Each number is 200 + 40 x the weight over its row's rms, rounded and kept within 0 to 999. Layers, rows and columns count from 0. The size before them is the row's rms in percent of the matrix's.

# down: layer 5 MLP down (transposed), 512x128, rms 0.234, rows 474-498, columns 0-63
# up: layer 5 MLP up, 512x128, rms 0.257, rows 475-498, columns 0-63
down474,087,223,295,122,170,249,205,169,194,208,238,178,271,122,206,180,203,154,264,191,237,243,203,185,226,243,219,238,244,226,217,248,262,182,184,114,227,184,189,210,209,225,203,235,221,212,159,213,130,152,252,242,196,202,159,239,214,247,175,222,247,180,254,234,232
up475,082,206,193,226,167,197,210,198,208,209,250,206,215,280,115,102,228,169,196,215,220,222,186,220,239,162,229,199,195,216,212,190,218,217,238,168,163,203,220,227,196,190,224,159,179,185,171,186,236,274,255,142,160,188,267,201,170,104,217,219,273,273,183,165,232
down475,097,132,215,181,220,154,192,241,226,184,199,184,136,226,291,217,195,144,175,170,230,283,101,126,216,177,218,189,175,181,180,224,231,256,223,177,200,242,198,195,222,201,174,143,60,191,175,245,198,203,214,164,193,213,197,195,216,187,187,179,203,157,171,216,249
up476,106,237,187,238,234,232,165,214,122,263,138,204,228,180,189,185,164,256,67,209,220,218,191,236,201,287,243,233,225,170,163,130,196,145,263,207,177,192,226,218,127,192,199,229,302,216,210,223,182,258,229,167,215,190,157,177,240,207,186,264,145,171,258,206,167
down476,096,218,257,155,109,199,216,188,198,176,185,219,249,102,201,180,217,216,244,231,241,147,242,140,197,246,130,137,207,190,269,195,225,244,127,190,149,186,229,231,227,203,259,186,200,227,197,155,260,225,133,210,171,254,232,232,153,177,170,237,204,278,169,211,220
up477,089,233,204,215,181,212,212,257,110,254,196,142,190,213,204,157,168,131,182,201,266,222,200,245,310,172,208,254,167,225,246,221,267,191,222,256,143,206,269,241,260,134,194,171,250,221,190,230,270,219,205,228,195,145,216,122,177,175,271,302,146,128,173,197,205
down477,095,220,224,198,296,208,194,141,279,204,212,131,150,218,273,256,219,185,138,194,247,243,220,221,227,166,304,193,195,167,222,215,201,248,205,219,257,193,202,190,229,168,226,302,138,282,148,209,253,167,175,196,207,215,285,178,186,205,174,237,184,198,147,161,155
up478,115,172,253,264,156,254,162,177,212,140,227,157,235,209,245,214,207,222,246,253,249,198,234,215,249,190,233,230,132,134,223,243,215,228,129,150,243,231,207,179,208,194,149,196,183,220,194,137,169,196,176,168,196,244,210,206,207,176,136,165,233,136,194,168,279
down478,115,219,96,139,276,169,154,92,234,228,181,182,224,146,196,194,197,310,271,213,103,247,249,174,192,214,282,209,217,163,177,204,220,231,217,216,185,178,205,172,101,158,153,231,168,170,187,273,128,225,222,238,211,263,144,222,184,190,220,228,194,180,257,182,191
up479,106,154,188,178,217,251,197,225,211,199,167,196,255,97,138,201,220,158,216,149,245,224,230,197,202,202,216,194,199,254,197,150,235,221,252,271,218,211,145,155,157,220,208,223,186,211,203,171,182,227,158,160,185,197,172,231,252,254,209,201,208,259,227,166,220
down479,085,182,198,224,179,217,163,189,182,237,177,241,188,90,197,199,173,214,172,158,247,152,177,222,209,151,146,232,150,286,194,172,211,129,203,195,183,132,208,216,192,168,81,200,151,105,219,223,184,165,120,179,164,213,213,134,204,233,191,89,223,247,206,158,174
up480,085,190,188,203,241,168,209,126,197,263,211,109,215,177,172,240,176,165,148,153,133,140,205,257,218,210,196,250,212,213,184,143,214,244,178,165,244,238,264,173,205,172,180,208,155,228,126,197,190,107,148,166,211,153,195,202,199,151,176,208,218,203,210,222,291
down480,095,212,278,179,225,175,222,146,132,240,190,193,170,172,193,178,217,235,231,147,256,264,194,136,259,137,150,233,183,257,222,164,224,200,195,264,164,220,235,231,183,178,191,203,179,162,168,220,126,199,160,241,218,203,176,228,206,150,169,200,186,256,129,262,200
up481,101,157,240,127,207,252,261,181,303,206,260,179,163,219,99,200,201,114,212,208,228,179,204,220,212,226,176,213,207,178,127,243,172,134,238,224,209,222,210,221,139,255,207,238,212,280,204,267,236,211,243,184,214,189,286,240,225,217,190,270,234,200,224,210,212
down481,099,165,115,120,213,139,201,180,204,207,176,195,188,275,271,147,232,205,188,162,149,218,113,222,198,197,207,196,206,178,229,211,308,234,257,283,161,169,247,210,197,238,198,189,207,117,210,130,271,243,250,207,183,297,240,237,196,197,170,229,191,140,254,254,207
up482,088,182,168,222,212,180,98,163,258,186,224,206,206,145,244,216,156,246,200,190,219,217,154,200,269,201,142,241,264,232,168,146,174,184,160,225,251,228,188,228,171,233,212,192,198,184,248,182,190,204,178,208,262,159,280,293,242,203,250,179,191,162,195,167,235
down482,092,209,248,98,184,158,192,135,198,197,190,232,296,187,205,199,194,259,267,171,224,222,151,180,172,255,187,164,227,196,152,238,189,179,149,206,201,194,290,217,237,250,165,237,184,189,237,260,239,206,182,181,225,187,243,216,160,204,270,153,136,195,212,179,226
up483,099,233,227,180,191,133,195,229,173,209,203,223,247,161,161,178,161,267,175,251,193,131,246,146,213,179,199,195,212,259,216,175,251,126,177,118,204,215,140,219,190,215,273,213,194,208,154,202,180,192,129,175,199,273,235,185,215,192,158,178,234,192,160,248,229
down483,099,223,169,245,230,182,186,205,200,293,240,155,132,217,154,282,237,264,189,207,204,157,195,179,169,228,119,223,244,216,236,187,249,213,189,218,185,192,214,208,232,194,254,151,200,184,189,200,224,207,235,175,219,184,190,158,227,244,184,250,235,309,228,197,238
up484,091,124,244,139,211,169,166,129,188,237,266,214,187,144,235,237,195,244,250,217,217,217,190,288,202,213,224,224,192,200,172,139,185,236,175,200,130,132,116,140,253,246,211,244,147,239,173,195,247,136,227,224,233,260,213,222,174,197,137,237,189,183,156,260,157
down484,101,154,194,195,186,215,170,216,181,224,164,177,271,163,248,170,261,214,166,163,193,201,169,213,232,183,266,221,251,208,227,164,248,206,195,208,256,243,175,178,213,225,162,238,223,189,212,219,229,216,184,180,158,189,195,166,176,183,151,247,161,225,177,278,221
up485,095,218,152,182,161,182,148,235,168,212,159,183,139,191,207,146,161,148,286,202,152,207,162,209,219,190,262,242,202,203,250,180,181,204,212,209,121,159,188,178,208,261,200,263,161,217,198,176,173,158,229,251,212,151,206,130,212,137,198,196,227,196,190,144,212
down485,100,195,284,162,268,187,192,175,191,195,221,234,230,153,205,200,192,201,137,127,191,94,217,162,199,226,172,173,226,121,196,196,248,270,169,227,270,166,163,178,213,179,249,172,160,246,228,242,205,183,120,124,171,295,260,251,154,231,214,201,184,173,176,214,191
up486,098,226,177,213,181,222,275,203,166,127,200,248,249,195,232,207,193,180,219,190,196,213,168,152,168,213,229,170,139,215,180,166,190,221,235,118,225,249,184,202,134,180,221,197,260,225,191,209,238,174,191,244,145,197,186,236,245,238,261,167,249,251,194,157,238
down486,100,224,205,92,178,223,317,220,219,169,207,185,144,261,111,207,229,256,221,243,292,203,220,185,196,182,237,202,196,212,211,156,221,168,202,154,241,128,142,134,178,200,233,226,225,223,227,255,142,209,217,183,180,216,128,205,218,247,203,193,191,158,294,179,245
up487,096,200,269,107,172,210,218,240,193,220,241,108,222,199,198,212,187,302,162,137,209,118,204,213,188,207,219,209,234,206,156,171,247,253,112,171,241,200,241,191,278,228,114,186,206,128,166,171,188,189,201,224,197,208,188,195,239,212,199,184,178,237,207,236,237
down487,095,183,132,209,186,207,197,218,208,225,132,234,137,178,235,257,204,185,266,222,184,166,233,236,137,210,200,224,154,198,202,194,168,254,224,191,217,234,200,172,264,261,205,161,175,226,195,304,212,162,266,125,151,181,167,193,131,167,188,149,166,238,182,136,196
up488,106,171,194,213,190,142,207,245,187,230,192,130,200,223,199,209,253,147,202,275,256,249,221,133,160,228,248,183,204,247,183,196,178,206,188,229,183,205,179,177,203,262,164,133,229,270,138,155,270,154,243,201,203,114,240,247,216,155,260,130,237,156,215,202,179
down488,096,242,173,185,222,264,152,156,149,222,231,221,186,140,197,256,150,156,173,201,209,168,261,196,175,270,205,210,189,132,166,224,173,232,235,196,232,242,199,209,110,257,211,272,172,207,293,233,216,148,227,252,210,247,146,141,187,146,187,194,252,152,180,192,176
up489,106,216,227,214,171,185,212,215,211,182,249,209,149,191,257,210,174,132,300,175,189,274,192,179,271,208,169,231,185,181,187,106,231,174,196,126,225,191,186,189,168,212,231,167,275,224,158,198,199,300,199,290,190,127,152,229,213,157,262,175,211,104,195,163,139
down489,101,218,204,180,171,219,171,232,148,194,190,195,179,172,222,235,251,199,244,182,298,204,244,173,215,236,167,226,195,207,237,169,171,115,271,161,238,123,184,279,200,195,196,190,216,111,172,201,240,154,168,209,184,105,180,239,147,154,223,206,195,184,217,117,162
up490,108,181,248,214,164,237,148,220,224,231,190,184,258,212,155,150,146,249,225,208,134,175,237,174,181,179,230,177,176,214,223,230,173,231,245,207,225,193,224,159,233,162,207,137,196,246,234,219,265,255,207,194,227,171,203,285,191,224,234,204,210,219,222,267,212
down490,103,244,224,216,176,175,223,186,202,194,153,169,210,190,164,200,243,201,234,253,203,189,277,70,212,147,205,131,213,279,200,234,190,198,93,218,223,269,176,256,172,224,182,232,211,198,245,191,164,198,194,231,192,156,190,248,248,205,248,211,232,255,214,202,123
up491,105,160,269,222,201,240,196,176,223,167,227,246,238,216,157,150,224,191,147,177,263,126,183,96,237,196,239,173,180,155,196,249,212,234,226,250,234,223,115,189,144,258,190,301,211,123,168,185,218,261,149,192,196,151,202,180,160,104,213,244,204,173,218,251,241
down491,098,199,186,149,216,181,169,233,272,211,244,301,217,221,182,205,241,224,152,195,268,206,219,152,244,158,178,169,194,207,241,191,223,200,229,311,148,123,197,267,192,189,160,189,227,117,171,127,239,203,220,218,253,131,224,187,205,195,220,234,234,180,230,179,147
up492,085,248,254,159,167,226,161,217,119,205,176,177,148,160,207,242,142,171,250,194,215,187,165,241,190,280,267,216,138,267,278,215,242,160,264,126,206,187,206,193,191,208,209,211,205,235,243,212,164,152,286,183,193,228,145,182,294,178,198,229,183,85,246,246,203
down492,088,156,212,232,219,181,240,135,201,164,190,210,220,151,257,197,263,217,229,207,227,244,212,171,153,234,204,142,231,279,164,232,205,252,271,185,180,150,227,225,217,213,225,213,219,165,245,203,176,183,246,223,148,204,225,260,188,183,328,236,219,192,195,177,195
up493,102,162,207,166,207,287,177,150,208,192,174,245,230,179,256,215,172,195,211,206,218,171,111,219,148,246,204,215,205,231,306,169,245,168,166,234,201,177,276,194,228,192,215,224,258,248,133,181,193,291,181,241,234,257,229,138,111,218,229,197,215,189,223,185,166
down493,109,192,206,157,211,209,154,152,154,102,203,204,254,221,123,219,181,198,188,181,270,222,274,171,195,183,212,238,101,187,202,230,212,160,184,193,276,139,175,212,206,146,184,252,219,184,170,245,225,221,191,219,226,258,140,201,157,206,198,210,220,175,182,244,198
up494,103,212,196,245,141,212,168,234,207,192,215,162,305,304,193,128,166,202,223,245,153,148,167,104,125,183,173,218,204,177,172,193,191,260,173,254,137,178,232,258,201,241,184,209,203,257,181,185,196,250,160,220,171,168,200,141,243,173,198,268,213,163,175,181,233
down494,085,166,194,166,201,238,211,207,233,196,226,168,181,154,264,272,193,179,180,176,221,223,219,243,312,201,216,176,225,196,206,198,149,229,204,242,203,140,127,162,196,124,188,196,134,116,154,212,214,187,192,227,285,215,173,196,209,140,195,185,178,193,250,231,197
up495,099,252,186,157,183,215,227,271,201,224,183,211,186,188,157,173,199,244,186,181,166,191,169,185,244,212,226,213,158,160,183,189,274,173,231,205,204,194,235,228,153,234,132,244,173,198,267,256,138,194,172,178,139,203,212,206,209,192,216,163,180,252,109,181,232
down495,102,219,226,228,163,295,286,240,155,214,160,206,139,247,198,244,233,197,162,214,300,203,216,251,229,218,148,249,208,220,165,186,234,173,126,225,195,213,161,208,247,257,227,147,227,186,226,221,192,193,295,165,286,195,91,169,223,147,221,132,193,163,152,171,217
up496,108,194,190,181,201,194,250,229,152,192,175,173,166,294,230,163,233,186,246,153,182,234,230,204,207,266,185,202,280,269,249,168,293,168,161,178,176,175,217,184,189,168,139,236,171,267,182,230,254,154,232,187,151,206,141,115,221,147,98,185,171,272,172,180,156
down496,104,203,227,227,163,211,214,210,259,273,163,215,238,288,258,200,313,262,172,228,199,235,187,198,224,186,190,212,186,226,204,189,189,297,222,177,195,190,218,268,226,173,149,186,201,202,226,236,169,199,204,205,259,201,134,194,185,213,154,215,210,212,164,170,154
up497,106,168,172,117,172,154,148,131,224,124,175,190,134,158,244,167,260,193,164,252,235,191,200,195,268,207,234,204,180,175,201,207,312,212,223,79,195,253,180,193,146,158,253,212,231,250,229,130,205,169,228,192,187,138,243,197,214,187,144,187,216,262,230,214,203
down497,099,202,281,151,162,152,154,191,223,251,280,188,228,196,179,238,247,239,238,163,224,170,255,250,190,228,178,228,233,169,146,181,213,209,147,201,199,218,224,201,175,251,256,181,300,190,187,134,193,160,178,248,149,195,198,172,173,164,260,272,299,194,179,185,281
up498,108,248,175,234,133,186,293,193,210,257,179,167,241,250,165,154,225,230,148,180,203,147,154,127,195,158,302,213,215,236,242,264,223,192,177,177,160,256,233,229,240,206,211,214,176,212,146,246,168,186,223,242,277,135,198,139,195,227,206,160,197,255,230,217,201
down498,103,221,209,95,218,271,140,223,206,209,164,293,131,161,171,164,196,151,152,193,162,230,206,220,224,184,113,206,213,270,187,203,211,175,179,228,186,194,183,226,182,177,207,166,209,147,160,151,200,209,192,221,272,241,81,141,139,217,216,217,209,286,182,206,188